Part of a small language model's weights: 16 layers, MLP 1024 SwiGLU.
Each number is 128 + 24 x the weight over its row's rms, rounded and kept within 0 to 255. Layers, rows and columns count from 0. Numbers have three digits each. The size before them is the row's rms in percent of the matrix's.

# layer 12 MLP gate, 1024x384, rms 0.0478, rows 102-246, columns 192-287
099:094151095132099136142124173108145162141127139149106111135128066147180130121114128117111097143103135106107129129112103171171155129122126141156117129166145163116098152080084096077144115116119106142135119161121109128138114156121172129108139125161141103106106119121148116077121124105131115134
095:109139121132147119144104111108150123152131174127107139132122100159105117135113107142094161101075115120141094152122111125106115063123162182179106102136100115124111150137133143116137146167063127116133104173174155152165118143091186150129113066154152118112092120158203133150160208129127109132
102:198141099110140116155174092145143127147093163154177129122118133110157137146153136153161137113121122122108103146125157165105141097137133135120139119138141115135139167127124146133146089126086145087150124099099131119141101148101162160125101126127151137148096155106122113100164159133132142125
096:159128138102119146120095094080131121148145134108151156118163108106106110134131142117119141113113159134139118163119103111118094087159118176119099102118117139138155116130153153083189144145151115139151140108115156093092126093085212115182103127152124129106134146155163129150140147133152128148
101:099168146167109112110103176121140115148122108168160099105146124145125125127136122144149096106142202159129172138136091099163124138167139193137127122161148158090118162106149145116127144110149113157150150100112152093129124153129131161139116136165145130119135148134067130148149128097156157161
095:125152096140133101143156107124149139144091169096092115145149104106108146119167095116099112105136111154146113133152113130125125158105122145146082160159131120134112138148124148155120098152119104094160135142163152135137157085173173164103112173121163118126141124097080117124127107129133092156
097:115120133119139134152105105159126123173079121110131099142119142130132131099138124146120123103163127133114141109112147160135071143122163153122088102127136166158073155160144118106158107119130163107123132136138123065120120110150126151132106143119136158119112122142121113166122152139084166136
102:134117126124150159103133136161120141121134147118161131155130069129135075115129080139164081132147159142084125138116077111131102124140152127115117140154112160160096122136132117143159137119115122110128183139132164125146117117133144088104086178151155141171095163121118106158097126125149099165
093:161126156123137063151101084141155131123135096111127104083114155123073105130151152138109108123132145135120129172124143115149149160153125122109106129148156138109109146118151111109164102144176128143107111115165138105150111118102118128151145096130138085095115175181163100109112060128137128143
097:094151113133134123139126156120116109116123098128088100181145121103124135100083107140111147129144177156092137139134131107101128110132131129130101146118148144167136124134132095105128172127145131137116157128116142143139112127137105156124151134146128066144113139156157085134160136147159105158
094:087114116137124124113138119112116137109105133081144135135108117082155112100111154113111187096111148097115154148155133099135159094093138169171145118138161137092147116135098141129124108103131107123115118132114135092129146147119150150118133099118139112114127124107149114133126104158144103082
091:138082139126130103171135099141137135140094171144153101145164131130145151110122156126111119102135168147126125157141141124136150148136092112152142140152105142095121116146095151154121129120140145113118181161116077119127090140131114141150123153080188122103139118098128133117112126098079118139
101:090149127162134089119121099099121127140129110141147106121115140177143124129117181175118113148133153109164121118153141141151150116152113188137108159090091162107137127102155118133138172118122114074158164127115111108149143147152132111120138146137100129123104115147135116124162144130081123129
094:122170115125108159063159112142106166122117129102093111115089136120144112126129145111196136146139097156103131108100113118129123108095181152131130134135153070098134122155175073165128141124113114101141123158120107123081133124104113103135083159111156143101118063148169127106162121117141115145
097:088132154146124119109190143128144104119151137124134104108133138135134132136143132088102122133149132131194139134138149123158122166113133121125107145125077159120159115140127115140133110114105131131105160126127110145093142130133118123131110132128121120140158163164153146126119062126114135119
098:116120142125082115139145128122130140174092154133170130147137137102138123116155133102112089150128140109171130154158143134121138106115134127147184085138117127131114128165128148094120130147164080144141095167159138115126153124151134154132140124146112119142113101074106122160185155155148127182
100:111123120124099156097175118147113169167144134145157130170155116141173094125139130097204157138118113127121119139109137119132082151086152124106152098123143144181106089120093114167200129120095145150123109121128101106136144147125108133111132108125121057125099167120131149145121099112132119115
103:110099150171106163120099121090172149164108128158114102139131125137129139118066140128059155121119158134138141123113133144125117166116135146127097132161132112147116150120138114058128115114153128172116107119157089088102092112108134119165138108155148117107120111129114089151125149105155138152
102:105120112093093132099158130073139146085147160109117071106136107136141120134118129146111062120128109084154105137145091132145141087083127124155112106149133109096151123118120171137106110161200116148118118127145154155115138147169158133172165175130129166115109121150146115125131122146112135136
099:141140113187141130107083104142111128116110126171131131122151142132173126115131088082094101126129089133162163143099142139125149135138154111081092087096126184165095122152129142116157151119145155142172101112159153137080153128116098107100116085131134074132130129140156130158147070120119140128
115:142118135132145129119105110149156110117137124121196105119117149116137117155138136139155126098131106137112164163105101135116096111142100161095138104114147185172151127105130129129173138133112150126104111150153136130160126149068171137094087117143213137147142146134121131130112130136184183118
104:166137137104105105168147119111123132137116146157127161164105110125125089129104145106137171098082145150108079106115116117144075179132129138122181142088075124115083147120148125125151112160157098140163162140131160127145082116116139087168113127128089111131115124109143149147118134151118130134
100:130131167155109118114090152160118122151089133117140160108127142103159092150140125146126157122121128111128124145150118116112116152147125114135121097158118121148128129155136155066114119139145152159173134139127133138069104139105144087129135146169104118173128109107150062088118106122168099152
096:151123136129088103058134120150128133126124097111180111092137104104136119110118142137104121104152097116099145160097095148120138135148098134153130144129112101112130195134053119141157080142157112129105121162152125154145187108159117091114151108089141154132105112135120142117121141119130146170
098:184116170112115082150128128119129154136140105120126151128167100117142129125107145126138102085138140086094112161132095159126065151123124129117077111093149146151113138135150147172108121144138167144133138123114148145103113143133127130123148116138116116117137132140137120153141097099126136108
101:082133159169119121107125151129129145120180094126172147117154083144144136139152178114075133195131171108128127148084110105104148152116123106137109120125126106099176145118092107141173120138138145132126134170138137105144131114153093156122132138175162106130168059113100106128123154121105125120
100:148067122137141143119115136121172166132107140153105118150111133125107167100114137088138117146110175104125153088092157119149108168108107128147121115163146158121091138117137157129103122097119124125168141143131146131100122139152141121131132091127144116104102184120128146119105134092124150115
103:136123135125105135112093143140135167131070110127159141108114118122128147144114155156141125107134135130119146156133113127148151115169156125135167116138120143097128129140160150128153098114111140167120136154148130153081171133163151110119144112138150123131153127155075121113156111155090163113
099:130122119120102111142133111133187107087119108188103080162146086129117168146104131094128123119125074145121115139151119104138128123168119105143134133106126159160160152152152181111133110138147146138128129145164133096100107123146137102166133119084191194103118161141137158082126175133138162122
094:113155129134126163169060132141125143117103181093068133112120143122142128119107131098123161141102068135133122161102104067148145133153095136127127185148131141137143119117152129091121167148115182131139128185174100147137162123129096156087109112117122138122104116149134146097158140126178121084
118:142160105120118119148141105100119110103157175140124166134142132126128116145150122114141126132131101118142165114105132177146119154145122117141157129136163122105163095107121123101119158127080144125105158098124102094164143162161122167149123180139166114094157112143164155069125099142132146145
093:112109147127104151088115168155140152130152124124156159120120143154106127135134126170125126123089136145114158129096131075133153118102106146140178122138125097099098129095146107151145109154143148121126083118084160118135151107146138134086166126130156138127156144102111100156128117146106119154
101:132144160127122132158100119121164140112092110116109106140154142108109152153116149086150098134141115137134123134177149127176119069118144127137107139099110150103119111143089136116100099153137130122125112139146105095131136132121079128155167124143145159113159087163138106099148134130153085095
099:161088132119100141127071136123162140100145129148129167151147123098136142131111110167092102121137093157124149107173101146099107106091099135171118119135162100127175133131143139085081133171136127146139156161149113138133127134103146146155106126147126117145140129161126135127142136109061142127
091:117144147146145114128118164167127138142095146119106106127172136165175143121170113114159155140098140134136142122136153115153136104132125158108095081120090127119139152108131126146133112189136149137096117147127142134115185121109092150140099096122114062112106151157130099144112109128131147127
098:135111109125166120105112109137135141115135150141118168110122146109121117131128155121165099131154107098077126130127128104098108127144174140063152113133156148121139152155134135133132140149119145156129137150083094126126122122122122091127132095155147172116138089130140142076149097143125143136
096:087129141140087116118107118123151088156194130097102129126115093120102096139115098151139103134131140154121135082104123137115155126111147125116162159152152157146159080127136125137085122148130148150154121104130081140140133176118184156151143112158087116169138147157115138142121122124118114160
099:099088149136170095101126120158159157135146132110097145155109154141126096095123103083143125136101087112133114169120138118104118136127116118114105128146148133075123108189161130089166099126132124148106090203107157144168115114125087106121107141121165092126104151127132136121135129096130106105
105:111169148130112119127148150103151160107177097125144133092111119153116085141149069064070093145109147159138097123100102109130081114156127129168123105134133111154124123140150118125169097130115123099077166105123152122084121128184121126119179125139137107130124105138105173116091105169114123128
105:092181141132115103127118146174131140093135125077162158198124113144121121155142071102147196129157130148141124153082126105096107127128097129154148101118132140156164094096147158107153189153114107116127153129142127121142129170140143129121112138132119102113136118125159098105118157102105133153
104:154104088108124129126119128098176102119150126161137148144157140140134125124035144094155087099105145079124109136142142104098135128126114059135159143069084128171132119113137114098133127104124137169143117123125138150131134134163121179112136155129177167147115168106110098119145141125133131124
097:142148106113148157131151095103145174141134160152145126113119122128116178121109110117118103163168145094115145102161096091136135119148142179133145119135086140106132142139114149081143161123139149097126075155156162115115130135131120111120127125124157107153152122132142118128119112145136130141
091:116131099097119092173165157153117139158129111144130137123176128190144122106145152112152111107172112112126136143122155129187082135138076098119146153106149146142150156147117106107145147143141127156142112142130118153147126109113125181143133093142136150103138127111134101151122193184092119124
098:102126124143133135105143162147103099069133124147123145098057070088153120098132067074157136124166100166114113115109159093108129075125130153141136198106133081115146152158140153128138088126108133108134182143144160199118128145091131130135152111141134115121115094106134140089109108148126096072
103:144150098169105123131142155119112155100136141152092123175136115098147168108157103140069110147110166171123157122134135136157157091108156143151121152111159089136106165117160113124150139186095134144159135104115119107102131107150166144117125102098177153124138147111120151143135121129154137161
094:144139098143137103114151136061125141096145108138191088118091138140124123119127102141091136134114116083123140121152189111114112158083083124121110108114171110126133120122125122158150143135135129171118135104147108153112105116151137100114128172111137115154139167115144134133145149142115136162
090:084112154132101150133165147104130155113115126122094133101140129119123105144145114102150122138132123136084167148119135122147100128091147150085116108119122137114130128138120123136133098134122168154176147120161136150075150213121122105125107123095149140135145100145117117152130142119149142130
089:100127118175127066097150160138113138120140132105131140146120120132109127098135170101108139131095117177176106108130121154133134119123147138112164122148182108141114089136109114149088141148140154135128140084112141133108107167122080145111129109143109129159148131108098145118101130152131106131
102:163098101128138169155091130123165119141161134132155159130124104142165161136171173103106129118125153120177095152133150105110180108171129129129185125080129125136105167111111110138153083133108106118127152112161120113134136121093121142184110136156111118130096139131146101183143147089144131149
098:122149158139118103089123124135095140133141128128146148132158092155125104121145130111100097099089134165168157077194125188140154125147140149154112125152133104097145120113166127111146084119094158142140115161108130124133113142095128177130155131155134116123127118081115119110105178149124119127
103:104156105097124147131129155099121161106155121112151110139097117146128105133084122124169170091094124152155107147145115112112116136121181147138136114103171166105107164120148162124119120145127141136160121112163174161155114129112136116093093137087119163159101151087141112132161180142113125177
097:113131137136155143093153151093150125165150159100155139141097179147114152138122114093147149114148134121146137112126128122126158143111108110118114134141133111092108097157132096110138061095093142118149124128103125093109090125148137124135162115137181118112146102091155126089101183136111138114
101:152126137128151164092198125145145140113150165130159158161111096168105110120148105145080133111164116134146168128146111100154110167189103153144081142101141172106116120156171100126132099086118119078163103174138137132115146105147118097104149139057172126132128099113154119125153103112153127151
104:122094084134182114118116121109126135109100106107112117116142113144111174175117144109170127111117161149125189145184134173169109132110151134138133080115135145146107121159127133127107114135122154135106118131144135121105087158144137120113123081091117142152111133116147113115163151157134113144
103:117146143107148110107150153155125118117123123102133132131141141114164137150147112123179087126109133140090180105135080103111127071135123110159168108116085156149140162143107140136147091110136146120158149093149151128113138123079131071099106148134166148113119118131142110109136126078150115116
100:103153168098109112075131097120089111118112210136135152162120106146103113154152105084150140138159144175126112134140147140140158153122098110145141092166123097148129182117134148125157166128105094130105070121111172139145144155133137124162131157156146122148155101162167140133156167147134153127
102:124164161129159123128114155130131127156189136109157103136135145066123087127129119158129137104087133134157116111066091073149133119153105138138106074180087154126136115136149109124120103130143110119157130096129160137097161120140135064144140135150141129113126135113135137141145123167141103146
096:153133155123162152130114125122161134116105083096176162092115130125181176095138121170099094134121115103125129099160152121152141206098144114152135115127125111130113156183121119119164112105144103110121157099147117141157187100143133159119129113110103130117141148099130120137158106122143156110
109:110169192187106123115122101128114120100140124097093085148107141119128183119146124148139173135141099160119132174119125134099091134148137125153100188160110135143142125133096090139097125113113135078108159104109125165134130093141165129101088095109179159142134112150136157132148163084141142147
101:137129102124132110162157154120131150155113147169110138129148098107100123134104156125127104156119133107149131109114137080129129109125117086129134126125119121152097169145155117144162121105130137155095110135114142111071106162088131146170163142146148107157143174105122126100133094122125145127
100:129103158176062101115181152147099118110146160121098089168114138156169111121093138118117170133121129127104110125117146119101161089160138140120145109117150138150124127162139122126117117127166115128141123124109195108101114187125128137151091125120119147118150140125125115066097123127136145132
096:136160127151140163144107152101111136143126097101139098122103101139183137154100127136124117139127127097147168127158125162137132130095104137124174137127121096159161109130137120142125122149143114112159148144144084155133162112132092137114145129129138120085120113150096110149125077141107100066
098:136112160129164121155146170129154110136138102152176143129144145125123152114154125130110161129101102087123121143095058120118100095130125133120136097149144113111111121128142133113140119128099133098114114101105145127127148093131171196129116154146125149087135128124144114162139144065109129136
102:120122143117060116098154135134149141166144151132141076143092145129086133118102139146127169163142130119108124167142134111093148112114086108170121142146132123087104131146140161097183155162164124104173126125103107116108121142128173138157163125101123116112120188138130118137169115125118117103
102:153138166084110114155150121123134117136119111113117106099126122145139141117115105128111163166165097128144117117129145122112084161091147107129126097120127113185119108131118142108167127100126156114149133159102118131133175091146148169181112133126116154137168178131086050109112137117123128090
103:158153128187136113089156078131100114163137140147154120140139134112108148104145145117132050105095119099155124135111145117131131093053109154122105138161115094139139137149133127114124096142148121129132133125116118117134128144119180123136126096112138129131113135184071095128181107150117129154
101:126155127139172146112182126136142138130115137120146115093094119166175123140167144109073080113143127106147121162131137140098128158134129142137148132117148147163106152160131127079140119139118135133124151122123093138122168141141124162123126136130150091150130148109159107077131123175112122152
100:104165172134084101136114129130131112147148122134122179157161147130098146132141107168132095115137099120194140128168150122152129123144155084173162106136128162122165115110169081132132129105142147122122156142127121114124126161123116120107096105170158160085136100145117122142142146115080149096
098:133136157100105073130105152168135139108166119140140141180112160112113104118126150128127139112051156107090121157130107092088094106101153106132099090153108125117098152166157095156160176125143120131149138126152115128104096123128132117165141138159089138096140090144155161136112144107132129176
117:137134152150073138124126094102147134113120144154107164128098152151122170111141105132122111098121131140131188103147118121123132124121127143166129148114142120115121150140094122101152139103137115078121150097102107138123138096143119110092123130126120143099155131135148100155123143145135090174
095:171144142105128111145114117100148149113121153100128124139120126103121118120142141118085110132086143127167111107142161161129122153122126125135130131094131132115088134182161159158138161144163153105127098129136171133120119084129124121082093112131124084136090152114136091121126142162093122148
101:150112107162124156095104121155156122121113087158124144111070145109106138125109102162119108096108141131129124140134090117096131114140145100103117135153146059144107136126126121121130107166123093102104117106161117158147166177125085118123155163157106109123122122108136109147114146121119120129
097:058089103102139157131121091130117156103149152141165145095098114117096117129156131128094097106115142087125122183156139138161125082081117139104131178121138139111166118105107181133107123108140133140143114109118144090076130119144132151141092119113157141146174131151102177119125093158155127139
098:120147155110133159155084142180147115099141148142132132075152153116129120131109162149170146125099182097137113134142078142112138142116160108112151088150143123163148121103127158150170101128115110159141081118174090116094132126147095149163096123129134130136142138150133192101122189143176102146
100:128126110115098125143127116100133111105117118121131117098111140103097103117185146081138131142100103126144092097144163166133125128114137117162154111197163114134108124128113115108132141135102109094124163115126113083154130119105104113135053113112136154144098128103117108151146121094163173083
095:124122143172132139091185104206128125119102138137145127139154126118087136118153120126141165117161155167166134133149148143147132121166093167133157129129109127141140110155123099167095098150129149116123153173148093092127140112122103126091115130126137158123102119120125075175129093109154106083
097:084120166089134103142106100153129093115158121148142115096134116170093179132125104113125106133117170140093189160139141086098133115147174118183156133120110170173113131149119145170121129162104139149110143130106124086127140150132120094158075087116136111124148137125129174115116129138166085141
099:146160126155144171127152093090135128141120144142151123140144132094156127120126156156133146113136104097160159135145131086112111131160117121143136153103131123160137155152150111145116073167098100110126160140071139124128146157122160143123125146094083104080085114128126103119115089061111156135
100:139119107111139122153171124118169181114103165177132067127096113090080117145121126151164156092110120125128114099119137103121117128114110121122131166115064098140141098141126137119142104139160131141120129136121118117115144141112104101095134140132099140111071124129141090149135098126104170127
092:127124121127168131160140133143146103124097108145150130112121148132105152139133137110162124128130095201117155144098125091146098069114142128103132168105125180116164086150150115140123147172114167105133128095165095159152129102150129160132121138143155163117137139125157118165116131115118153136
104:096184124120136138152150112103158162127067118127094150126160141105142135170137144142115113143089126135155105134142138118095092110129144143142126130100132146120098122185109116120131151150120136159157144148133135180131116153126149105168170121122156088124163116122134127121117135141135115155
095:112170139131118129130130081124130150117110111097156132149137129120140089197147110151151137095163121156138143091126108137090136109133124119124140108108101148125139140156104099138177082127153131139146112116107139136150129148123149128122148145144138139113137156094104140109133122115125152125
103:150109139099157106101134093158091129103133122120145106125132149105108176113160114079119130085134130141150139111123217150127101105104155157126142134159139117103116179143116123083139127100130142119113135131097189096141131078111133140149143150148163120144118132109165145128125143170115173123
101:115127146115107174110130130131135135051141118126155127139161131098089094099127183123146100149111132149110136124087112101162112146151157120123134109153143132142129129123132125093133132159105097130089120087138122184168136144152112119132064097122119137081146172127150142147189128104089163157
096:118138141143116131106125111118132159068142147131117178140090118097127122146148140107101145131147100163159148123151116116108123111097185137116127190137110128094126151131143112144130108141159112116119140150135124140138120119133135125147143133121144179119131115138129126109156163178139114113
094:116125111156086122108163147133136157118104128141145123109103135137124160132109138089156112081115124069119131119126182106122121110130155129145132098155121131115142114110169137114149122152116118144107137132170085102114125076129147133133129120138112156088114099129121121138084145137124128161
105:159179119103099134138123184110118115150081128131117124104168112138113100127121163117118120137092123112157122142189108133125133149148139127109159106091134184085144130191104113123138091143148142145092118161120127113102124090131131125134144157152096116129142102118126069114130149150125073137
101:114124116125115115123117134120123131102126086144118130182197150153087157109120084108131121146139149147103124123142118132155113126125156104127140125088147124097132136134119111131148103103107140161129110123077121131122105098112127152188112148103161145150090115142100132096129082162142161137
102:136123123160108124167155155160128137118088120104136100161115133113107094122081131135101124144101126107118118143120120134102143097144128118141119123156122135117170144122125139082123144151175142062117142095151088117133112106125090159148122112163101101141142164155143117154132110111096143121
096:134147162101103130113111119080127150114139112146145107159137138116112139143138112100153133110129186161139176146156095083106144142110122128143127095132134091136119156113107106128118132146139112124148144126102098149119124162116137091159122104153120144123119149129129138116132132112144091089
095:146149094091160124104103138136139134140100146122118133133106133103129137120151176115084158136113145133186125171117165134104147129057167116141125105144152108143130148188084149143162128116114120131136134109149120150098145127128109164142117116127130135151106118111163124143131176131135164165
092:105109120093103091123138101109128133122143126137074104114111117129162144139100116126138132123120101159112130111123094116138120095103104166153108122151154162126116103150171132143097127137140135095119090104123120128128105153096120071138077147137125116130113097095138106154167104152145146157
110:117132127124108132166163123124100144127160111161154147137163144132075142114137153132102131095131127113076162135133175131091142136114137132182107126109125102120153154108103140135136115127126106117133156155092142103159137157148096128138097079128154157076148177172131150105106169097127173127
091:138099141110129072151127118097139181131141195120159156132155130158125094120107121130123107120096137132077166126145150131098167133108104112118072118145083154097119147129141152108094128138129132164155117105086087155133117118144137098158108125145095110099143192150159143090173136128114119120
100:122100080132101088080090196169143150160161152169146077107106143155149145096106120116117159133161100149135105116091121108104146118130125118153115083088156139143132156122102105104136111131107145108143156072094110116160131133153139119099134123113125156143101127156106132143087129145110112150
104:161126121103080095112130087124161107127122148104160105150083143155137139138123111138132099124139130136130119097187132113137128147144113157121101109101127130115184145118124179112121149129125143112139126131145105123130166124112112164134083081062113152136112101079090136117199132119134146131
101:112097123169120104123112097126197122160128117111154137109119103123168082125147121166147134168100120129130126113123153084131138103115096132127154116135148122126172120136130144133146179095127171085129152121103130155141146126126145159114111112142150123064126131094118087080110146148131133133
098:126162148115148103071102111115112140173147098073124148171153123129157107121114144104168108098152137116120105144133148114161135120142126126137125112160127156153137104134128134123153181121066104135116120111113102132137175119134096085121122160158090123115112131121146161133115125082104149145
098:118185151130140135124133137173116133109130151117215111111178145156179139149135123118143098092109137149102117086154170162097119092139109112141151095143112143140145123147134124105138127137133114136116134115131138109134146141184137146148126116143136125154111142110097116116098108089114130167
106:153089103138138120138140133137137108135145111170107144128131140140125099139139121142112164133086074161137139149107115155106114141135134103146101099173073108128174106116142129173183130120072136102121139153141141091089108110104180130132105107073098114155161151081137158172159102148160120115
100:122154123121139127103147142143144134150124123153148176133089108111143085098137113157135135133121154124116172141138128119093092134069169123128132143100142113100109136164163147158107137090141124079099108144127119107131178141125131108153139123107075119137128135096105128153156145134116103164
099:145199142126105135097091115125124112127106190117153160114138090105140132110126120134117124103113147126148104121167154113133118118146122149123097146127135129149128118129135155123196092136148139114167160160086103097146178144173096125158110102136125115128120126124134126143139122096113155122
096:095141116127120160128200155144118113107137138161131147156109091124142149149182140100114163150128148139155140118117135189123098134121095124112157125137116148147125124129141110119133123157126126090118160140119114144100104126114119091111147157143149097115103130146148128115144155186111116142
096:151123109114184144175093127167101076113119145163128101100159125117117113100140099120164170084126115128147144166133129149113113134134062157170124161137109115103122125166089153142097099102175119110157141151094129152112133115136105089092100197145139143117107137106112101110137154124131149140
098:126136139131135103136124116097101128146118152164110115132085076059137129170100129117093168106123057151120099104111137135126137135102134132114135155150142115164115139133122108106117175139118080062146137194101123169119110131143120149132104140140149157140140129184140147120096128135088143096
103:158100165139149141168138108117102138129133142110128140089107153080128129130094121118139089121093123144127127149126132143130146174141098163132120111122097132105132088113157129167165104140137149096120148144113141176114128099125123095131180072111150161111155126151102118161136137073114130096
104:143151151177099161127122158131123187157173091141122120119097148145158148104145148098151118120147140111135124072123142129097160155104140105133105124125089117150116159098118150150140115148148194142126126082182135117150074138120147134123121155164150139147117113130163128126148127130145120117
103:086131143121130180098148142099076138170125110132126116137135134130148152165139144137113093128139124162111142146128132106117134161147151151137135151136133113109138097130160137122122148176169184137087100118087177069116160159119128119106115142126096147127166117123129083102154130166122117111
092:178122099108116138166186076134154156109133122121128120111113156162138083157138107120133153083147116125094139130094082128125090148132115124110129148156125167123144122093120129150107126121148129067068178107126110135077142142089141112098142133165125117121104105113135105103161137123128138146
101:119151106074126126136116096109152117164125193125142110135121114124156130165126118116116122074175115179100114144097141145115103109129113183170148111091127101164120103111140153107105186119136142166087144120117120147117174086158125129125109152090117106102141147082113082115152133138127133145
096:110177092150124128142112095105049131094127147147137143132122165162162132114111145124115121171169134140145137170101143140123118131133111161118094137121084122071163126119131114112126119097118076126137096130117116154158123088200143117140108135105113118133164082143133140149138124086104132106
096:135181125081128122120083102143162125076183131137107140123175100126149108115138079147129112103117148123134114131101140098107127129154164127114077124136119127168118153128087106148155123129148110162109129145148148156134131085117145111168090127130100168111087099148126144141124127134145093147
110:067084152059133105140097077100133115095144156117131124109136110108144144155172137134162134146104159145132083130153128120118157133136099097118167121120117135164121119138140124157137096146117165150090140096172099128127124118151150147144078105125138082127101125150140089122085146175090146117
105:119097143139136135139140164138083164149161123104140111148133125154121142089115145125102137161149083168109118148122122149149142148159124115117099135143149132127134134113139167109141114179124166091135140155066115125092139124146107129118125127127130134111186163153112130108160098120134153122
102:129171161116172119107079102117171106146149139127100122132141133100110091108094110117086099073111146117162113132089107135145105142092149137116138133167128157133123114165114134158125118163111078104117125138102094103103111163088133067153108142097089100106107136118139073119130151147142142110
103:136090094145118133158075129152088154129127131159127119130113143103136106120142175078092125151132148123129121106113120131136164155133152123176131133122132120134156124143124124132132124119117130142112106109133124151118120110126155150163110118094187132119146120115154143134110110130123108126
099:125126130117157098119115154110124146144117094096155117146141124131144126115108112168096141116097105108089162174180152129049151147169147138098140169161133140086127148080109153096132147128119141099147138090132114133166157140121122126147128133136123149097137174139129112149128101091154174102
099:134177112078120100146175109102145162098131143121156099139124098092129108105119125109125112124158128163135110113094141129092133144128143148117137124107099097113137114167130136123140130109138151130112131142142127108144148110149094099159094133106128105139132142118099166137146139144114157115
103:140106144107123125117114138137131155158138165112127109113083140111128169114141146108090126193105111130141172109105092086139146137076127128174124111101153118067110104113144115137161156124168135118128136171165105104146137132121147109075153144132139109119108151112138128120097158155131116103
102:157145120153139154147121159132119133122123131145156090158165128162109144147137111097123110110190134140144159146116130131139114154159095138132126068146141112145115120177135148089113138156144168121156082112136103117120101106139122150145140136122076142123148163115205124114148151151158187108
097:101127125129113115108114113138138134148115159159133116149107137163121139134125103127135118104193089136128153066116108141166142123129116150120140127145107093113157124162109136147126146087133092105095120144142132176123118158160087151165119111131133149122144141100169172087145125115115153106
102:136117141124150130121156136103126146156125124109100194123138092112072110162183161157140120142166148127125144146106132135097144141140120115115122122156118079109124123122108124112126160140182143087156099145130147098127130124134145115136136136121089136110120138097106104129130124217107156137
092:125178118140144133128100128162118117119080110171151134145178144148167167121136120072108144148093070162136123132162119111148135129103150152119087128129125100133103134122123155096092112148127101140100166087172147117131116104115110114098117156133117134145122117118089124151104142099085106140
101:123147151128124148069128126130118118131064124120150123104119150111128143081150152151107130139133134069099193154188152137118125095153123166130124116156061164108121125134137143110125075116137128143089110167124149106133140135103119144091126157126148132104101125103182145148141146106135122138
099:132144124086157109108122157127119141130155178144120079135139092155108114095152165145144144139150132125182087140109134090153135116119133135178138118130117108150134111107134141127108163114137131134144161089125150172149103161136136142140079116129104167138105153105141162154162166154108108166
105:092148132075147097082184131119154145113130115169120144142102082160133133094126155120118117127155109108120139140139129083172128116144105116167173101159148143109119121148151115126123139134128069093127109090143130143153140158168082079111126109143111151143131137112144112079131124086113096106
096:108124153137153151113133094147122113119098142153159160135135114137099144138054107115054102113120143098123131136117111107134130130142127153097102148148106154130160104132145159130161174175105088157117107135122109153124092118076089156125144138135140112114101122083145121140140142128117158100
102:148114157130095138106105137165113154141122111117118162129112130105096163116128125127147112109134119103100086115113116107167123113127143143168124108143121122132105113159176135112128138111152167075154138138166144117145158145082103113163108152096121106139126131152121079123123113121117123150
099:138160109136114120177139121128151077170085110148120122141137137136150165138132140185092098105107155150134137107131152109126173114144138147138122117123113076153146139174101171183114132115125130079092124105117121124095123142184132142101104125110141147149111125124128137115143125133150148179
098:109140170126100158153119168133122166129152129135140125122180104101156127126114154143136133099175109111111148144126122144106129107127159159116170128136066150136102153157119128119117126106130146096116109122118105102136147123129159128163111111093112102096167164115135124104170095092140103162
097:160083146127093134156111125177151152166101079131136132124080150168178104106120136150158095140132138125145149150123120138121144135142168091117121115161177092148126086126146151108159131137083127107152098095126184128132152138130110099148152169095128141138135130096131166135117127118180156127
095:104129101157104140118074118137098106137147146077105114095121148121110108145108131095127105099097120122080079142112131156099080100166142109164121123140153151129092142103119171116154064145127153144151105118135137113154103084140111132147121118120102140096161157112162122132158164086142105127
091:110153103129162123143129111129147110133141097161116094153139122142109101127102092148118145069089136124120138152152142117113127154131098140102121152106132154161119114144114107129135129109102124115165116126105098127119103148099140091118138169123129140135123124145111147069128136079130127132
090:143090151125109144174113123137162087175118131177141144097141125141134104142123144139123104149137145083169122123121104130111153121145118136113143125155122157100121150154131121128119115130175123109143168147150145115110150100148141107136133114109139094108141100093163105125121093123112157116
102:147123139114119159141103114100112170106112117122095145167151114085140112174101157143130085137108099131113115111129108076119117141125144145117142105151159137141099138134143116136165132116105127139121142075105112150119149134127096073116126118134146184078117182142138106132140100153109108090
102:106091126111154159129142146115111163108145135143155127132180151101122124159141128138117113136126138174116097122115120128177182132098139137120127130110114111134088157137110136144114109111106153102149115100105139124121085157143067086137109106142124128159128154114134114108097115147102203117
097:143133146182090096126131110105096115128172144152156142134116129100138114171116140091175131136129137134116127128138161154172124126129110113141091156103142127148120102122130084149163106098112122106148141148086103134103105104081121126209132139152130155141174132116136131134146146151094092097
096:098115126134130125135156143113151130144152105106113128077122112160158123104143118159144162122120158156103131102154094124151145098139119122092101092124111102142079138175122127153131165141126111140113112155165100114073111107129172159129104147122142105064152108136172123136121127098163126135
098:125154144095119113101128101102132174123121102103103099148103121164131085100116160166142130098122145146115122091144146130143125125087105132119118151133154116099122150111115145132131111113097126103145188120124126125137144143120110160121141109130133158142133144108104134149104145125126125119
105:096126143111140151135151083092095161068111099093111120149111143080137130084108118124144111148131122135103162142148135129143161130128117155152096133187122100108115106142144140115137131135151136132142137139107143159108157112066070123126141146113171097144114129121132140152130120099117129128
103:140164142127153142150150115082144175114131075130148093100108143131159132145089118114137123106087092109086108128114152096120086107129104126100100152118149119136075151111136116154137151138151122119102135098129093126115178140125117137128140093121110153106133094107101132145091186142103087128
105:131127146067129129171086127133147126153116140115155110147167118105130145116143116105118158103151111142102123095110135142102125116151105091130131159112121112089077117179170121125108137113114155101140122119163165163131103137167139135110160109162082137069132152098174149142096156121110137139
095:132124119143093111093129122097141172135138118162115100156095121123123144146182141128123120086101120116106098169130168132121162136107154136135130121098109147142117133142095115105156131111105157126137116160098105133145144110157120095138146149157115152155150098156065127129116103190142150143
101:106135089135114126146119177117108135148127124112121137171084116108075132141151114141136138112169054134104117140122132146141075127170136128129155107139116129171117142125159114133128077106104105100176126144124123134104085155149113122159140120121115110043114169148121131172135127137130146135
096:156153146120104107116105138132093155179120113135129153137126147159115170120140115085090148115125079150114124088168159101111126121104103120094130111095132116130177146125137111090122137107151139133128101155129064112130151123108145157104126076154111146112130158117127117157136083074138160084